Each number is 128 + 32 x the weight over the matrix's rms, rounded and kept within 0 to 255. Layers, rows and columns count from 0. Numbers have three digits each.

# layer 7 attention query, 256x256, rms 0.0782, rows 0-106, columns 64-127
058126214134130077183126135089122167118141108095129065197109119184065126133157086149155121153080170174104120109121123118147109122140092092129082080159149111131098087110102169160094110120063149
145167109118122165117057175143110118163153112102146116135122183158130121117135119146081167115137130164085124132116164124143041104134136079101123156152199128151112112165120239103097108104142172
171139095138108068104134143148120140120196092137135116136111119176141080124086140126146109144113111104113163078129130185119047100142089167112130149155127111160105117097115137152157120140131145
158138203157100170177148060103082099121109115069121113127135097094160049106132162136179131111099115156166107074154166117146133151126033156147195125167121122133110158127112042102118144186099131
129129073142166174134148115158072119116141124159117157154127144091177068142137094209128119081106098137126156149140154116131105131147117099101120189189172060116144098138119069131152131099108138
129135140104081104128152157116102180097108133148170170153183166137094118115174142126116122125077107142113142084135097153143067128135177102099023065120193167113128074034120175173111166106113130
122133146139093045116109186086120169135122150105149108151141148156113036122173114111150120132130094088128136131128104141169119117133191145173117155114135112112172115107170138149137129133143140
081154171071081112121148162170073159173149185133141105127126120129104107157115161159124127088105111119169139145091101175087154133082143066152118132124093130156128133126160106129083153133139125
137097147074149077172164103141112148164127133181128132145113138136136106175162067125130091131135104098103139149098095149089158161138135178156131138136120181080131158122143099051120098146131082
108127116114148155111084122119090152142128151112161172082163141025074098091073088162109111150122123088165115090126129170138126112082149123166115098152160144070097171152151162173136218164080116
100094145090103157121133140154143110120078162129133124124149096142138215134099074067086093089170098075144151095106152123108129170162138135147098073063170164096083196129161212148108140111072138
119117091155129163176114096134093167152159110156160158147144098124114129139136102140138188158116137140058136200115140119134127103149179158157145150140131104128119057108081077110143110158137149
157121063143110107166188160137136075119146136095140114112141092097108131119097136084174086124071182064137102154154119126124143076121133162213172163163084135196136133116163150128069143117159135
131161103145085108098165198092133140185120165096092102128151135159145106120165175069135135144105148128172127134157138105165123101110088139156132103070164077115097102105138129171098153146132101
160094122188132174118125155135183101142166170156101107173107160143124083129146163095076167089146138121194126180136150140168135137085122187146088149163157115087116099107198059101134136187200129
051196152154130160113157072121106057132137142148102136135102145170112127152117086160121112138124112197119030144203133152040124157128140143096131126167105153147114146149154116156130113192126146
106134142151134110097139184112081114151077161057119179177120098163164091100138138123125120104155160075121114135130109170180090105123161083120142146128115134121153110130148105163059104119142085
104127111142130152129115135122084160071094157153108168115164094141114118143123114101100199066098135069180100161083140103101197144141121103157104158158154149213085159148164126165078112161148135
111094115077105146148088091139139163094127133135126137129113088094142162140161109075093144096166139138131157128110139115124136133080149115163133098104129125147151150106194110152144114193113148
133171113121109108108132164081139130133110118105124152167167163145143127109124139168142121124101143109143123124126113169147077113080108142121120145140154110128135136151105148184106112068188137
090133174117111125120133122141149145148111098099149119084095087121085087077103166107147120169142161156101145128169120155117107160140114131134130152111160094153165122182104103175121141138138184
126138125129158091086094102151166139074186142170138103112092151177100140115126130103177163144147127146146135102118157141113110143173083078100089145151151143129170100107100132170148106172053107
098153138164109115089114111077171111097125101183125158109131128162122176166095130100145093077134105125145166102115138090035140172168123109078191089123046154126086144158147110142140114126129115
137193084109104138181144172135167130199131106147135096153064132123162147129140131140095113103095207140161132152102082101141122178125083102135153122157106083081087112156097122102135030053144156
098095077095146152139139091085080090094097086102136133043085107079123132135120155131137110126193147096117097171150108121153103153125165139123211074127125143180129144082176107149129118160172094
108111090096148120121193193110097087136134185146169106136139129143147174145140123129150049037119127122113095175145141115067102139094143116124131087122130140136109138135085115127143128104172107
104103127139155173180137165110086127168129143103079144142154165081140120144085142153104183158149124142153091177149150177160155094135127130144085107145126138136062121132120131129100165174126141
140102128140139117225113119122111171171077069101106147176156115121131175163121078212138112144107172179112150165115078094139069089091098140143113139137176121138105128204087147105105165122158152
087111147172104152149104146128154168133077154114136125152188122128114114108117123150063102121128112066127136128104163199157158109168169061120133154146144118076108152141163151125086153124133169
122050070083172045108139089191084164100157105142140154093097156114121069172133185116172185132145095119136138131157135082039153105162171140098120182144150105197156102117126087145149143088126133
130162103141141135178140185116092185135106143155170094075120151114116097127166170136132180166106156150132142134126099169158071129132125074169143163160128135107120077135148108101133143121161100
152163114087103123111133145102103128122091165121202123120217137129122130182170204132118176137167074169086157116130154148154103133144217141138115151082182213125100092111125168100109219162145136
155122163090148159192130154121165145092113097137088084140138082123148153124141068145111193117167113132131047157115162127154126138145181135143134124090145122051107075163106121229110097069086137
142096086162134129106063091132102146113095109151175124133083179150147085124121127127157176117174120101225133078137165131129160064123101096121156160179121140129135136136136151151080047094101144
130126158149088137145124181156149109131082090177146076116115106130115084116154174146066178118158098096155217179101111106152149128148144141120151151100106128088115130142148127153099099121139192
186093134128145149123109144167151132077182135129159145116080142100157075155118101100120109137139112112141140148103125132124101120109112117107140152121144146083093104086114130088155147172089117
117137116081126169101165095084117127117152147142152075090135178110111169199124100099096130100111122159058078133157155104082111139094100110119189108097120146129140150082104111111191133114101113
136133089052106200190123148134137125093135128139151132134066134136171111154178129090112091115101172100152106153107174151152123123109137098132104119149150145066099076122148122136148167175179136
157174136117133147162120107130087154180161102137086118080096146116138154132163107131146212166122110134137118086088145060176126145114125149112156106148130121154115086128068102137149111138135074
097082155140155125179123170105114137142085102121143147150138168144168136130144096181123138099100154100137132138146129127126148050121194069158142110088149143124123104142103140139122159108106148
178134141153161127101070098166157147102126116151122118103145132139140191123130086170125110114098155162144135124147155160119093121147123173135106107125120153079118092118091135097129133124119116
118088159108142147104159158150153095144135099115150120160161053094168155122095200110108077035054110108148133142138138126083186115122171092112147079097129130104151191179140153112123154139124168
093070144170159149134161176071144078195139160056097132098107159114101174130128159108158109142114192103163101152113122087171059144051097097076123106077117126153105164147123141094092126029137141
120140148138111142114166190118136106137139122144114101117131122133193136082115124104137066156076138147155124089155145107148057128120082163113130125126117113148089128126077173138164103065145166
088154153198098084105102164084132107110089151070131208155126128119136115106126119151159100103166097094172144130074125120126155100125114106072115100172119124075107145134180118135163161110127108
167156117099065153105150048105115120110172138107120145080097138107169127125091174124127118145116116167169094099186092132135120143173038148109111166078049075120129149152105187125146144120142180
099153117041179178162140162153138142109162156136140164085138140101117099146160149092097125100140135122146124181122171155159090211142145083088120135112180131125120139138106141171158101159096167
079148072136077152112130146162109126100125119094106133153146129149115086071139145113143122121079094119109112124132129149117130131193091117147125155158127122142153106168113152087141161138128135
112119121085120118102152127144103122109155130142105135099123141086137185118107117102101093102130095081121065122154115140129142112137126157099150107079126106171144180107139189154120149091145113
121145112116135127095163149086133118150127129125132126060122155161147126152126135084137086166130110118100103090160218124077125130130145099131145143092134119125087128149099155177187117125104154
152133177078164129144175114100109131155108098133106123144133108128141118150147130133126155072092143143043178110093089141089117166147159145130124063094146112146126142068131107105143114118091078
142157144140139155065183097106136120143139115134083159082152126146130091109106136115114113141099135157106104150127100157149094145147092152071134130099133170133127155149072120138125144073113140
138107106140102177130128108144092136145136125139101136092153119092132127133123092119144183158128104110115137147141164085142098126107121169156102151141166155093134144133140101114130151204142072
120124106121114166158140125139122141115030123184122117161116113102107139068107085087129174174140123158099124187117089118147154161169120236167099186139113175190142131137150073126073066133111099
131146135160123129077164122139147081141140090084126095105177158149129121134106129141124142076103149138103159151166119113175108132106136118114098106109170154142152137128149179125153159182117146
162123064136114159159041116135123109161172089137105152150109145122137130156116123123153193143078110104163113136111113135193150141100095133122104101134128138138129090147125186153150130154097118
112156148138133145121187083106126134076085146182110107104161099146169080116112117121149136114148133123111130063179130118107133085160097146170113105155101127119083164145123047165126063130092108
109110096079169126155154154111142153117110155060139195163188126119076064128161100098121110170114054148113148161114122138097139161084089112180110136181147147163128184172159129128142088094157088
139161155136134114126162138094145103158105102119108100132133138127151178156217153115137125105064140143145149110150136056159146164119104173112146082093116161138150122114151144070167098116171086
107101103145165063130095187098153098181105091109111091113100149167091102146128133157156140079152131157156204126102059101150162130136146107138092094135175105095173101186107150150113105114139141
158094055118145120118176139134108068177136125109092152144171180131167107160130154099145113101120113132125086100162099152150154116104099186130084128131144135160118103124137134119145106089170120
142135139117171132147175099160151144087111165128138118099118137160133167131130156061162093149136148149119083094183169117128129123135117149144156150091111147161176154152178076098071101054112118
169139142106136110145194112120143138108101129141136117096112128143137118123115185101117141169094143165137140110184141148125137079144095199125098136102162151101149129106131147191117103104117153
135083119173120159165121069179158103106151171140097117155186109088131153179103110150107106097157078187085198132122117180089109111113128137122126159147128046111167171168153123119157149122165168
110139144138096131126130145151115148117160139107149162107114127129103187158133141092059127098109135101133075133166145147157102129179108102101107159071157087094089075160085148145107130095151123
116084210122152084116187170117153131129116169116112089127124112140157151092092148052186087139058121130179107077114176092152123138116129121124095137097122153155130166137147152131076139118119113
127083076123097112117153036162050137106128160150140161132162062086131141121150150126160122131080100132088067109156168099096078103140155157174136109143113127171130141085117097070149183207156103
144173152058165089103138083166132112154171125123117111127115084140134125105123082172126115162107093190103136074137160175094104114122156123106079153155139102084156108116130135102128176200151144
135119104151127077077100117112159101114119111141117101114118126117108210124168154132136120136090098186101104124104109125122193142146126126106080098093089152135167104075164143100113115089143144
119123156176148121078068177134194106155158104103143160164147138128106119106086115149089136151052133154162110124126089125081177158065138100106134095108115093148144144144145166150137122104162179
089090136148183143142103067125108127148171108122118148135112157169115110141121099118166139132140154134129088080138162094084160146109152111096142075151168096133114130127140120131145142138063115
170118122162122130134078151066144113161085068086145128135104158118096097120148096132124079150089106150152126119138105072127108147088134123085139126150087114172133166099143168034116171118149123
161159118106170111126075101170076156124168111165120117131171101140088095161116077091093140117079125106072074137164098179142102104114202237085108201133130146150110099113107168095157148086137109
122140155134180051172106099123146187087097170177150153082156140164133160143196086129141125207147094134134104176152110137107172101100137146102170111122111134134113144127120096146119041136099082
085086156125129204128123104090105138123144139082161153186141146136134141150111180114138163092154124195105095124145154126151105098096140062119099137141159124106168187190127144153118171194140144
127140127141158116062130124132100086168146074076084123138130159143114157106044116151114127132092138163135077127154094132149121159125092136079139109124092120173154105159110142163125086072123104
141106138143124127110052103123104132105104108123123143078138144131095106140157116096080213104125173108134125163123090122158169130112120178147119112109148179119131141112140151136153093135135088
067160114162191138095112172123115101146142085102113103140176178091123177107104149065111171118055160140118080133106134147169082124115162151084105122114143172158144089122137153158186119034140112
120118174122142116151156130130143103119117080099081115095129107120116140104144131119126093183134135098084159161150135125178092143142133163134116088049116146123163128179159201092082137074148150
150128079082155083128094147137186100121130143145130121139127141162083146195163198131124117069165127154145133187138143147112188115147175135114129182160108165134128110201130164148109111121153157
154102118134133133041107111111086116087137154158126097058086156117109112128096106038151206167067147124118158144098106111133061150101086182118137130111149143209170169090160172146124161154143141
153196139154102110121157143103150110086127107091186165101074150136152095109106122113144083124146143166113083089159156116138094134099129131064136124123095130140102126167147128107110152098093170
127158124088157088167092126148142145126163110088164129146120090124125126034139097136137090181165194143079120161058109152156106110135124113167165136170158109075163050129073156071139104136148140
174154110116139113125119096151172175080105123158115110138120161077110129149141103172139089143172078157052082134123141170079147109122155185151161148081159138141124165107088128105125129092095093
104169126134150111134152145124106154162122109132162039111137137157126134148097129153158156183089126186064125116189123173153100134097164151142105145115103154126143096145174152119105106176119130
147161168084153099137178135109152101122111089088098112102129120099146181090125115181136140107104130136091164092155115161132081114161124099143101098136150121091114061083147063103072167092145121
113144180119142099151178137149144129116137170113112079112148080129140163178142171104102105095082124100079130111120089100120076161180089153060127114114102135078137115161051132104168181109131138
198128131125113074120142119172124115100091076109146143082104063101118091112112101130091074103106088122143133155115060141106154116107152130138066141106048113169164136128125169159098132134135127
116115144103105127084139097179085159112210097146103111158179126152143172171088186119075151089112107138139050110164132151128139128134156141125117100134111137102115115080123066110206169117152158
150120147107145104176102152165138190121095151130079093143118063153139085163133127110151123141167087115155154078100125159154181106188088127190083157165131113179104106124175111188030139170122100
136149097154210119146105092150089120129181045169111170162104141158043111113165050182168117143117122080183113103128159099149114112183124095082143180182134147143180096144067198149160155128105141
144129142166131126174139141119064082181152172063137106140147139100085125132090128188077097152118152166162145141115112139136072175071106111140127120216103137080102153112122182060165169129168121
065121105150149136148122156146129110032097093183151123145174199128143094086157105147124161120149133125142154113120184129092125101117134107076073101161108054191089143089117071109082081124080144
092101141124083088147100063126139140104146118162140128053072156114111166078135110124189114153156202172125079118177100152121172085148137138160162120150095134113098117124095072110089095145130131
201119159106115134072183135172162123136143163178156100106111171146135183107144164106145110122134147168134090159157115060119146135120148134163156137091122108123125093093098063090106100098166086
170174140113057160143123134104125135133154173088136171133100097164105120136137164144139139075150135107139186128115123102122157146155109075155087128110108141139123175108128117137116167121120156
176116158107103110127149133164106101096142142143125132125079130120169140146126115149116154090164141142157108096125124120103117123087118060172139125102099036072119142114108040154087066161098142
094141088158136148083135187148099133162087117120126193174130081059178111081099151113098092123101177100144187165120110118137126166077106113090087163131137172124134176128144107129163158145177132
192151179146113148120132179114114104160146136077091104160148124069187175117033144113117068125155138156134142090111136147194082132083143141138113094058150115089133118130114126150106124067152163
136157158107069127103169112147126156113149141139128127108115112166152166131092155146122124150068119152110123115138103139139092160145095160108100135117094116097108120140083085145120118145122133
181099143152123128071135090082173145165062145119151158097120151109172140173169100111064133120082128108107189133169083116126124156063123144108133145053102111052137110156128124112209108102177148
146131121163143146087102082131163142093093154152081101148100114103124120155138089099131137155151118112180151144094101127119113134115082147107115157143100048186099132056112110130079141127133125
071140086110139146117116081140121149102066127173098203168168168101186107061141137112114132151160125098182168149121126144115145095155072107141135131151136140169148160144089078196139111101103126
119142130142139073087131142116099088144091133077086111143110075101149128079058154117194092110109123143165114086103128130141079111179140083152156117116108098169147137133135127163098128090145108
146114118160114140128163127131137118128134100094148045133118095137146123174118138129178124152139131172075103153159122133175098113128133151132170167154122089162135143112158138100098148093147119
141124080133113149133106092122098133061151139110136128117086141130123105118107153127172127107138128044117129141108133129097138122203133095114134130103124059133113160097112100157101162086097164
125126108144109119080172114168129079082172089165113123125164088183144122122108141128109115141161149101095174107130171151145092170213163110096110134142133107099127101125101149157135112206103128
# layer 7 attention key, 256x256, rms 0.0767, rows 0-106, columns 64-127
114118130133075186115140151178129181138150173155075105112167147113160221137163078063136070176165113113173103188120162121119130119142136162127207132188153178075168121086114112125123115146150165
169137118107129148190122115067168113156134090096108079105141092120112098124101127142119149111134135159148154120110154070115152155124124126107082111127129120166143101124172133150092128111144110
109100130180122100110176148167196137144093120234141125098136103161184154095125136153099111126144099119171119146152115135092145134113153125144120086109106149132117166148148122068130085149092136
124101179144108142132100183110165147145200102085090147129161121091068087136105081162115144147135172142117083207171118123110127165125127136162166087110125131170132177129137127115141144125094166
140099180137107168164129131099194162095105168122079114118105094108160131114104111163144127085145109157116159095119152135140148048101126140104115123110145168152112129108180108168077160125132160
102074136140141177137167077108095107085127128089123074130148130158125150101104110111173073139096127155146133135130191123086100111102069090112152077122193164121234084120100173113126138133156158
082145103132160139119160108128161153127103209172157117115184135136121157137145153102110120202157109114088146102150068118143127106151148087124098171181137141102113140148138169141106122116104134
050137107178138063215144101108127149080165116091197162140131176125179104092195135064082128152115142081098158106100107174162176116219089061144140103192106123153110175107132160150102157165182142
169112116130094086118070116158157102102146096155137145102057077119166103131160172080117180108118166178143158110153169113123088119157131132111077142136227098202181130103132078100152137099123124
155136151115147124159129201111100127105147137138109170114102150143130111166120112116085194095148134101097100114155078088099135147164085098112112104155251139163158110162132183121117054122111149
163145152130221114139078169146077175127074159136171143152086127112095087181178145201155150130085145113111046099190098128156063088134100139191085136141124132167146128109087151085154129164131161
098149101130107118145095086085160132161120144164125117105119105211094112125056059149123131140124069184114145093095154126104183128091167189101137145122100093112104103151134088093157139140065087
093204107106183094148184182114096096129142112150112130186125159113121157117158155169130118181167089105072129145135072121137125111132165125153122145180095101147050107149100136125124119089115093
037154115111164138123130136113133117129130176094141083178176176131065147111143205132148140176111111156103126171127119089147104142089095105159135132131118121086170110167122131135118159078101103
079085143127063134141063136177142177150152137077104171154089084094122119198091150172101124131115154188128187188142103135095134052205115092116086099118101082128092105114148116140102174091137104
126167151104084109169105106099119114045152095104139183102129068050086086086081132130165106110095183131142127105104143101156127188166070148129098117174151159201077182120114169102116145103144129
177123136132128112138152097122180162150072155135073034166127166112133153134166120136146142133168140112168141131115126138139111173036070098136122100096142141099192179123166145111106167120174036
129141096101157133143130147067097151180118067083125124160121113093113090111165142098118163108102134127121108147124122148113094093159112116122080135146156135146089125122122133145131113128185064
121129109129133095108088146111125142115153091138125179118135138138116030119191132122135173100081086127128104110094106110122124107159112116114055108156179104127152136153173143109138110149148089
071129145129150122086188160164130158100119162137117127132112167169166175142133105141107106152159098099119124175197054140144120129133133127139181090078105144065134166139136143141102120114081162
132105162140180162130135139113159152156103164139151102153201186135185073114098142133139131152154050130163097174126128154158125174099151111133158111180110148111126120184152143165108116136120166
192102109151085097125171084172181118183103117144144145131140104123161114114104154131092049142111097119166121094112156084121127098075159154135092176199121158098132138164129109134141092093108129
104128181152143098118106159115106129170100102143140147129137117129128088131146155143105153153147107071128112127141152111138048131090099115172157147071142152150167175160049068113180097127116149
123140133181141023095159123186149120124146160153137178143092149117151198161161159128086173083099148152109247139129125134154133079222134119118154140181148143097106090119131088139115163161102188
163166086116089160170181157136104087099152119106125181155103141143103086136155171082084113134115129096132121063084152119121095102083091117122083126115162139171152150143097145097098077161190038
111169113090143114137153077197173138111187151112147120150058144113087140150129122175147150156133148136064132099122134149137120113142204082169153140162170108119121118140097096127127156138096169
106186049111115159127083124129116089173216120088143135108124165133143109087161150119105136156144135099125097146109145143094162127136099149139120118128167083106127145115129150155132128110099109
134124203175120150078112136119111191109151151094097168152140149162084151099138139119127137149150104167124186125089184150165140147143107160125210120158182135142167129134150162100136127079130183
175134146095149119145136093090137174148087143126120115111117112074150109150158073112077159102134140155134132122130128134111148171109091105108094149074133111184160130131140079148159117081150100
105149101203133187134132082124200109168100129170167065122194040127174101149097169058097061134151093103086136113082147171114134143100190126158131142116113097116116097075137150167127152113162072
107171062171081103133120135116133096118166138094163148073165155132146121112122121162104127140129164135085178190115138128148131180224093131176094135131152097125105107155106135104144154101112110
079124067109188167157130117102133083147138067088148131032130095142102100108066112110112109094117148122102136086105201086126116163084139170180132094058179129116106090140090203167111135126132123
130163153099174109124100125190099140109084120082118178138169155155051138082137144177105069123119139129071193110079077140133181153112125166154119154148151184150161100111132134171111127144137122
192156112112108108124154134095178105159133088106092122190154155067200147134120137122115140114106122131109160097108121113094159125122129144122126121144095094178109126114163123126141144123103081
168142086076104117154113095136135120149130071081179158104141090084127077087118148141132110093137169156147163165108181141114153126173110079106070154128087081165130111097131085160100154116138083
138189104132040088095036164138147094171180161153161117068121124128117171146205133181143107127101129135129096114099075141074123149149121137176153118103146125097167113140094095102168117145081076
140169164097125121134126093144138073061189143099111135127106194140112117139144125108138098121120148204101125070128162107136097119110137118130126118174113135162118136091094069103104137135173172
122076085127060115187100135172133190071135087151044164110069159123132100130165171166127162175114102143132167134157152103079110104142111126108169110133142126135174069143141101158124141135161118
128126076129080146114078122121118083147139084090154151112117138155161149117093139068105114107122166160109138155134193051081138132163146190147049165122169091094149115085105128110162159128109122
162150121156106123073091094110125176152146204168100053120106112036123152155135067152165105180154128156124100119087087144129139158119167115140142118066129103146123082118171110133128132105154075
045116147162113110125115171146100102133112190175122110114161101173143149135110123133132128138136100098104143105125091103099115132111160167175136088097132140092144123153078088070189108167071155
158126151117179108147092097142118138135076071127149094137124122073092072124172107169107182121078119109123108176143077221078144123108112055156159133095099127194155082107107153178142151177186144
105124143163103137164104153127138166132157185103100115140067132080108140160123101160085172170129139120125144151165041176138145122166105085148191171115131073127158096133180092176165224122109146
154163115148109097066101112130115145122124177132162136142158111125048194140158115158147151182101128182108126140177120131127112177137109112188157098124118153141153174119118114112148152131118169
118104165121172148134163123153133150209129143102119105143128084168147091143073096108114116116085165077093065193122117181141131137125092102098159122120132123143145156149076182132120066165130173
086088127116066147127198083051073126077142096147198176128192103151049107099149186107143171142118103108127101098148114083129072164138098114106154097158090130118107151157171126145145148094123169
151138042137133105163136091100176148154158119116148110093101184134100059154199073119130137137126133185083091102128153141098108105114098123157077147146129108114146093167164074187146112152162173
092098148133184120124132135107136130106109171161147102111147161138111137146125147152156071131164106130153121123130071185069123167128190120121150107116136165148106143169121142114128103145099117
083191165104126137171132132109085114119119094105147087143134147118122121133177115153183158136119111131110037136224034096132109165138098095155105114120151157111157132133131111156125107128120113
155200108107161123147106099121141167114130126152138137144133147082087096111162099135121145192128144147094139103141115070156118121127062161161096178188124157146125134157082166146112105123111158
116115160127105089151102110164090102101128081100120131090105168173090139119187108094119122110099184101128165147126158134102099091118143111175127106130139157150192130110156139124145134163193136
106094168159117144150159128109093142122137201162170127129093123153062110129112158102130062143188146126170139128141109139135067158125137129103131130071120118102131155145128086115145153132097131
135148103126131177096059154118146147096162109149130167121127156163103123127073155170056160145106116157083075134176106143083106119129077160130120144169140088168144116143107117092144165112067134
143100094102168145159079140194132078135132105111133128175133163160170142099052190164191108068150098167150098125120132155115094112110119167116155144160163111108076145146098078125136147127107108
143093130095152158148164099091081150101099147158160150155136136127099058162076165135124114162123117122166159078138162150103071094104134119093083088150084116107134069121124120145177136128170171
094142129174099133123132129091132135152123082112118160162134150170098128134143124142077103113103106146093129123179145086094130120176107144127130139147151115100179103126140108143151103093112087
100087176142148130100084188184100128120091154166127152094136115110138173135116117138078084095110132141168114092140116187118073098122113138177156090148119136169116186137102122089138099152115139
103076111126121145092118153083158167024098108135115112105097174142216150120179124099129113135147114142134063152183018175113085130147117125109087106134196083123153129172109103072119137151129154
021114121112117101104153144146106134102158138114118125118087122153141126182102135117136116149157128128136142177178103123122087086173177158126175077095142102033105139119087097108144134168087189
128142138165148177055117107183143159195081189176175121135160112107177178179050165158150112144135154148178129112124167119130112127129205074127137178130111128097120112134157106137095167119139126
092142160127109135186136097111177143094134087069099107156124116110090129184118123117127129123163162130107131090149125123138135120118136150143153088103130110138119085121145106146090134080117154
153152081115152123139149129134112046091104044133088124131139145081122087096106175180196188115143149157122120165107078156151154143120137099177127150178122107137076091200163110139084185158126143
167172118105085118111193111170119115080098104137158122134221066144075132063127145151140063176127154226079152203118162115150094215127135110146128162184121158151106095138129128130104158111154144
093145196101140113095091120103123114125159183112134144171178090146136096125089064168135119122141081125114116122123127108204150163129108134105095046047045127192157170136118118099151077072097187
073103171144136104152127158128117135192136160142130073177121153163123153104123131193120112132107053101103109147176146092140136139113146144165145109128091174095167111209140133127122131140083105
145146096175113060088131097176107111175138161180138114126118092090110126146166131186100151176127111079131116135148082172117120110109140110183118134123123143050088159118160128150191166117122129
117118149134113169143106103125109108095131176104126122122141118161102143166182135091130156156103070099096116073154088198099097134080116156148198115167162136119123111129139172084139132112149109
132114122132103149150115085169120086095147190139144124101164069153146149094138175076146072163151162113164116113070177144101129176108147151101094152179086204130071160103153188111107138101199146
071126159082122159111135118117094111163118144172130178138155112161105134073077149130150086135113139095120111140144124093154085127102155109126133155109130142082112126179180111138179144106106138
086164171147163086071116114101119174172126163153144122125141124101102127140121131142143112156133104044163109154127079143141180169170151094124122154063120169071094184072130151122118152109144110
176169169142116119147110085100157101160136070133090105121153093091119102143132107106108140142054139134129136173080165101149158115092085134127099131142133121168158131077156136134148094174161089
111084157135137117126131164109119079131138090072087109143102101137098121211108132153206098103154185112135190136127155136112105124114151107067186133106165133138130178056063204139095149126088156
119171180097100148155120126138087054101168084117110105087123112188064152128126082162115128080128136166115101169142150048104203162129144139127158082132144181155122098143170138115141069143110110
081146137063142069082085162138112094123108125140129126150127111167113143108099136117164138131127110119116071126129104127159112149140129155169130182119113142088107136145142116104161102112075137
177123144087122162099125141090133133165132100090089135121094178114103023108116116160142142133127140121175090153151131087124128122074071126056136122130129100143152147155173162168097105118104112
120147182125127171150201115157118072171089030116101118206141148109127142094065134120180085150124174149136131174130169081118183103100093110129170121117126177126133178123135112140102137128128140
128109135110143142136135157072079103112102058123114127146146138169097070110108121076107155075096165102098154129098120139111129107139139137075108133151140066149129115103175161139083119147151089
122137131137136100182150122137157134142107130152089072111090161162090114101046048172084092115166138116107131136134098101123124127135112183144175125089111165127088115152137120173138133134130115
137136148131138191141095122143056165132085152185167124129145119128127127121097151130139118166138144133143114151190134152099082162135125110156150124104099105164186080168148105122201188148111117
166193105052154095111174134118132085132095059170138128100154065145126136145084145158146224108121145103132160125111131110155134163119175092100117138146163050107127076162167109152106130112128180
145101088190090149159153091106061140073099126126149144094143089153083072113122190130151158135177134126138160094147121123103025093155110183160097202175127147062030144084158084138123155087148046
111082134092149149151149144104112126154073129201118126147139115095130103141112134156198142178212113119146154129127138087146110158113156085111137135123115162133132166131091158114130141112133149
163083077146128109099142129141125127154106192146096097138114143198116197098161128108152129131123079125175173061092164135093172130097190144110114131135113138111139090181143159096168099106085128
138180155096175105136123138152117096117072197139124109103154114172128159135153130104136094112158146160104125113134078108140122185107125124146169128075193180121155152119097112103098088130132140
102142111099101125113164092130133104077097107131115124118188125119074154056098124153150101121145156193059132091091139144161147146150130117156132127169123139146072103152105098128153141092167125
082134161207117136168156127165101108113167150148132144104200102153120147110091158163108073170137142123114109100125159136141178124076110124156103130133120160136166093189107161105151156110176157
090108120181120108112149098207137179104133201152164089077104125127095185119166124120124093126132174142118119114190165158115090153198166083186153123146119175100152139153115122105161138143144157
102137137091123174154077128158053147152128107107184145132170135147134116129144204135177114101131144086166093118148120169094080098128105095137213124139149159155144118094146131140148168132142130
035085161205116150134110154171144117121136147165132096141086105115126117165153087107131098111178141116158083068158176109102099106111126130135128097074115131120145119140103114119160133120122078
125128055155081113135128134159174087195108128138123146083152134093201142093142160125131141121124184088144115112110180116112183132133115115170065168160168115056106149170086139084126131120124095
193106130140090154102153129052139204075153179134146082107112093085113207152104124121133166140134134164109113110150143130058110166141167157083135160166159164127153089077140110101166129159103118
118103132164114135109202134145152137087216182154089152110042116163176144108133085076099116153147126092180145107119126083144144086202084141058131123157166140113137193136105142120132075111087211
092155138139119114130093113111141129189100080127063102115127158104200152165068132129156094106090156153132104155093157164077135116149134081175124104093121132203119160153166124153127148127105110
085148117158129154085130147088082059129132106176131171175190128103126157101065133103148148149121101113143150109082108083112129156102133090105125116174133087135098127189118153093139099123095129
149079117148139143154115113175127111096113100111159150133160102134097169132142110122071158108113131137104167112143098189147141091068154136138154115099076100099140073094148111169104188147181123
094070145140134109133154154117127196131178159186148109096101123151130079179126153143124120164173081116171118125111137092164131095107190131096131150131119106109113107131105105137114109158126121
105078150160135075112120141167148170130140175164143143163135132123122137177133142159125116146154086083113132111129095165138120078164127140137110148130120165107147119093115126123104121127139137
118019138171155120126175169112173221167151143155082110129058137160140072135160115113109174124151082101108102154139081150092122090130117154117193077114173096110142153159119108117111082172101161
093100156154184124120093149177136175111130162138158124152142199170118126133134094171150128141157113140129129121151082119147123142143106123177225071095105174111188135137132104134194128158109140
068117138173126132088100145176113131136159211163176136102139146187132167144111127144122085165180068110132119132145118132135126130138180150151162146107129170066148160122113123082138148134089124
111101157110097103084107136173105160105153174169102143136139127170109138125126078146070089166137101124097161128198115117129093075120155154161156128100068116117152125101120107135159126123133154
094067114123066103098117166125128077155116096092090125115120095146130117107104180153136085069103136103139118118166158131136116149113119155102089130126139129101106180116158111137095138112088115
118082143138156141112175119105153198082081102103164152145107171099164115100138109089103142095061086134133087101114063207151105123117056116111185098117089139163142140154160125160114081124169138
099160125160127125116148147141123133191138188160151117161122089099131134107130138171136124159151110047130106135149065135163149184104098079135158109091129166080113188167143147113138088123131103
199161123107126129173143105153117099130120133124097109161160123105140148108085104170153186125165122132147143146100123130151124158078121143115148098107094140128104097135168105150156149127124107
056109141113155147168181174097094109160138173137121103165170126112154115112147115135114093118149102080098163101082110136106128104084194131143105133141089112125122128131157151140142093164118107
205121095118120174105156099125127087149090049153125114119143108124138150099103164111114142117104134140154115135136205125100154100086093091098086107110134149166135098154110102108119099183137147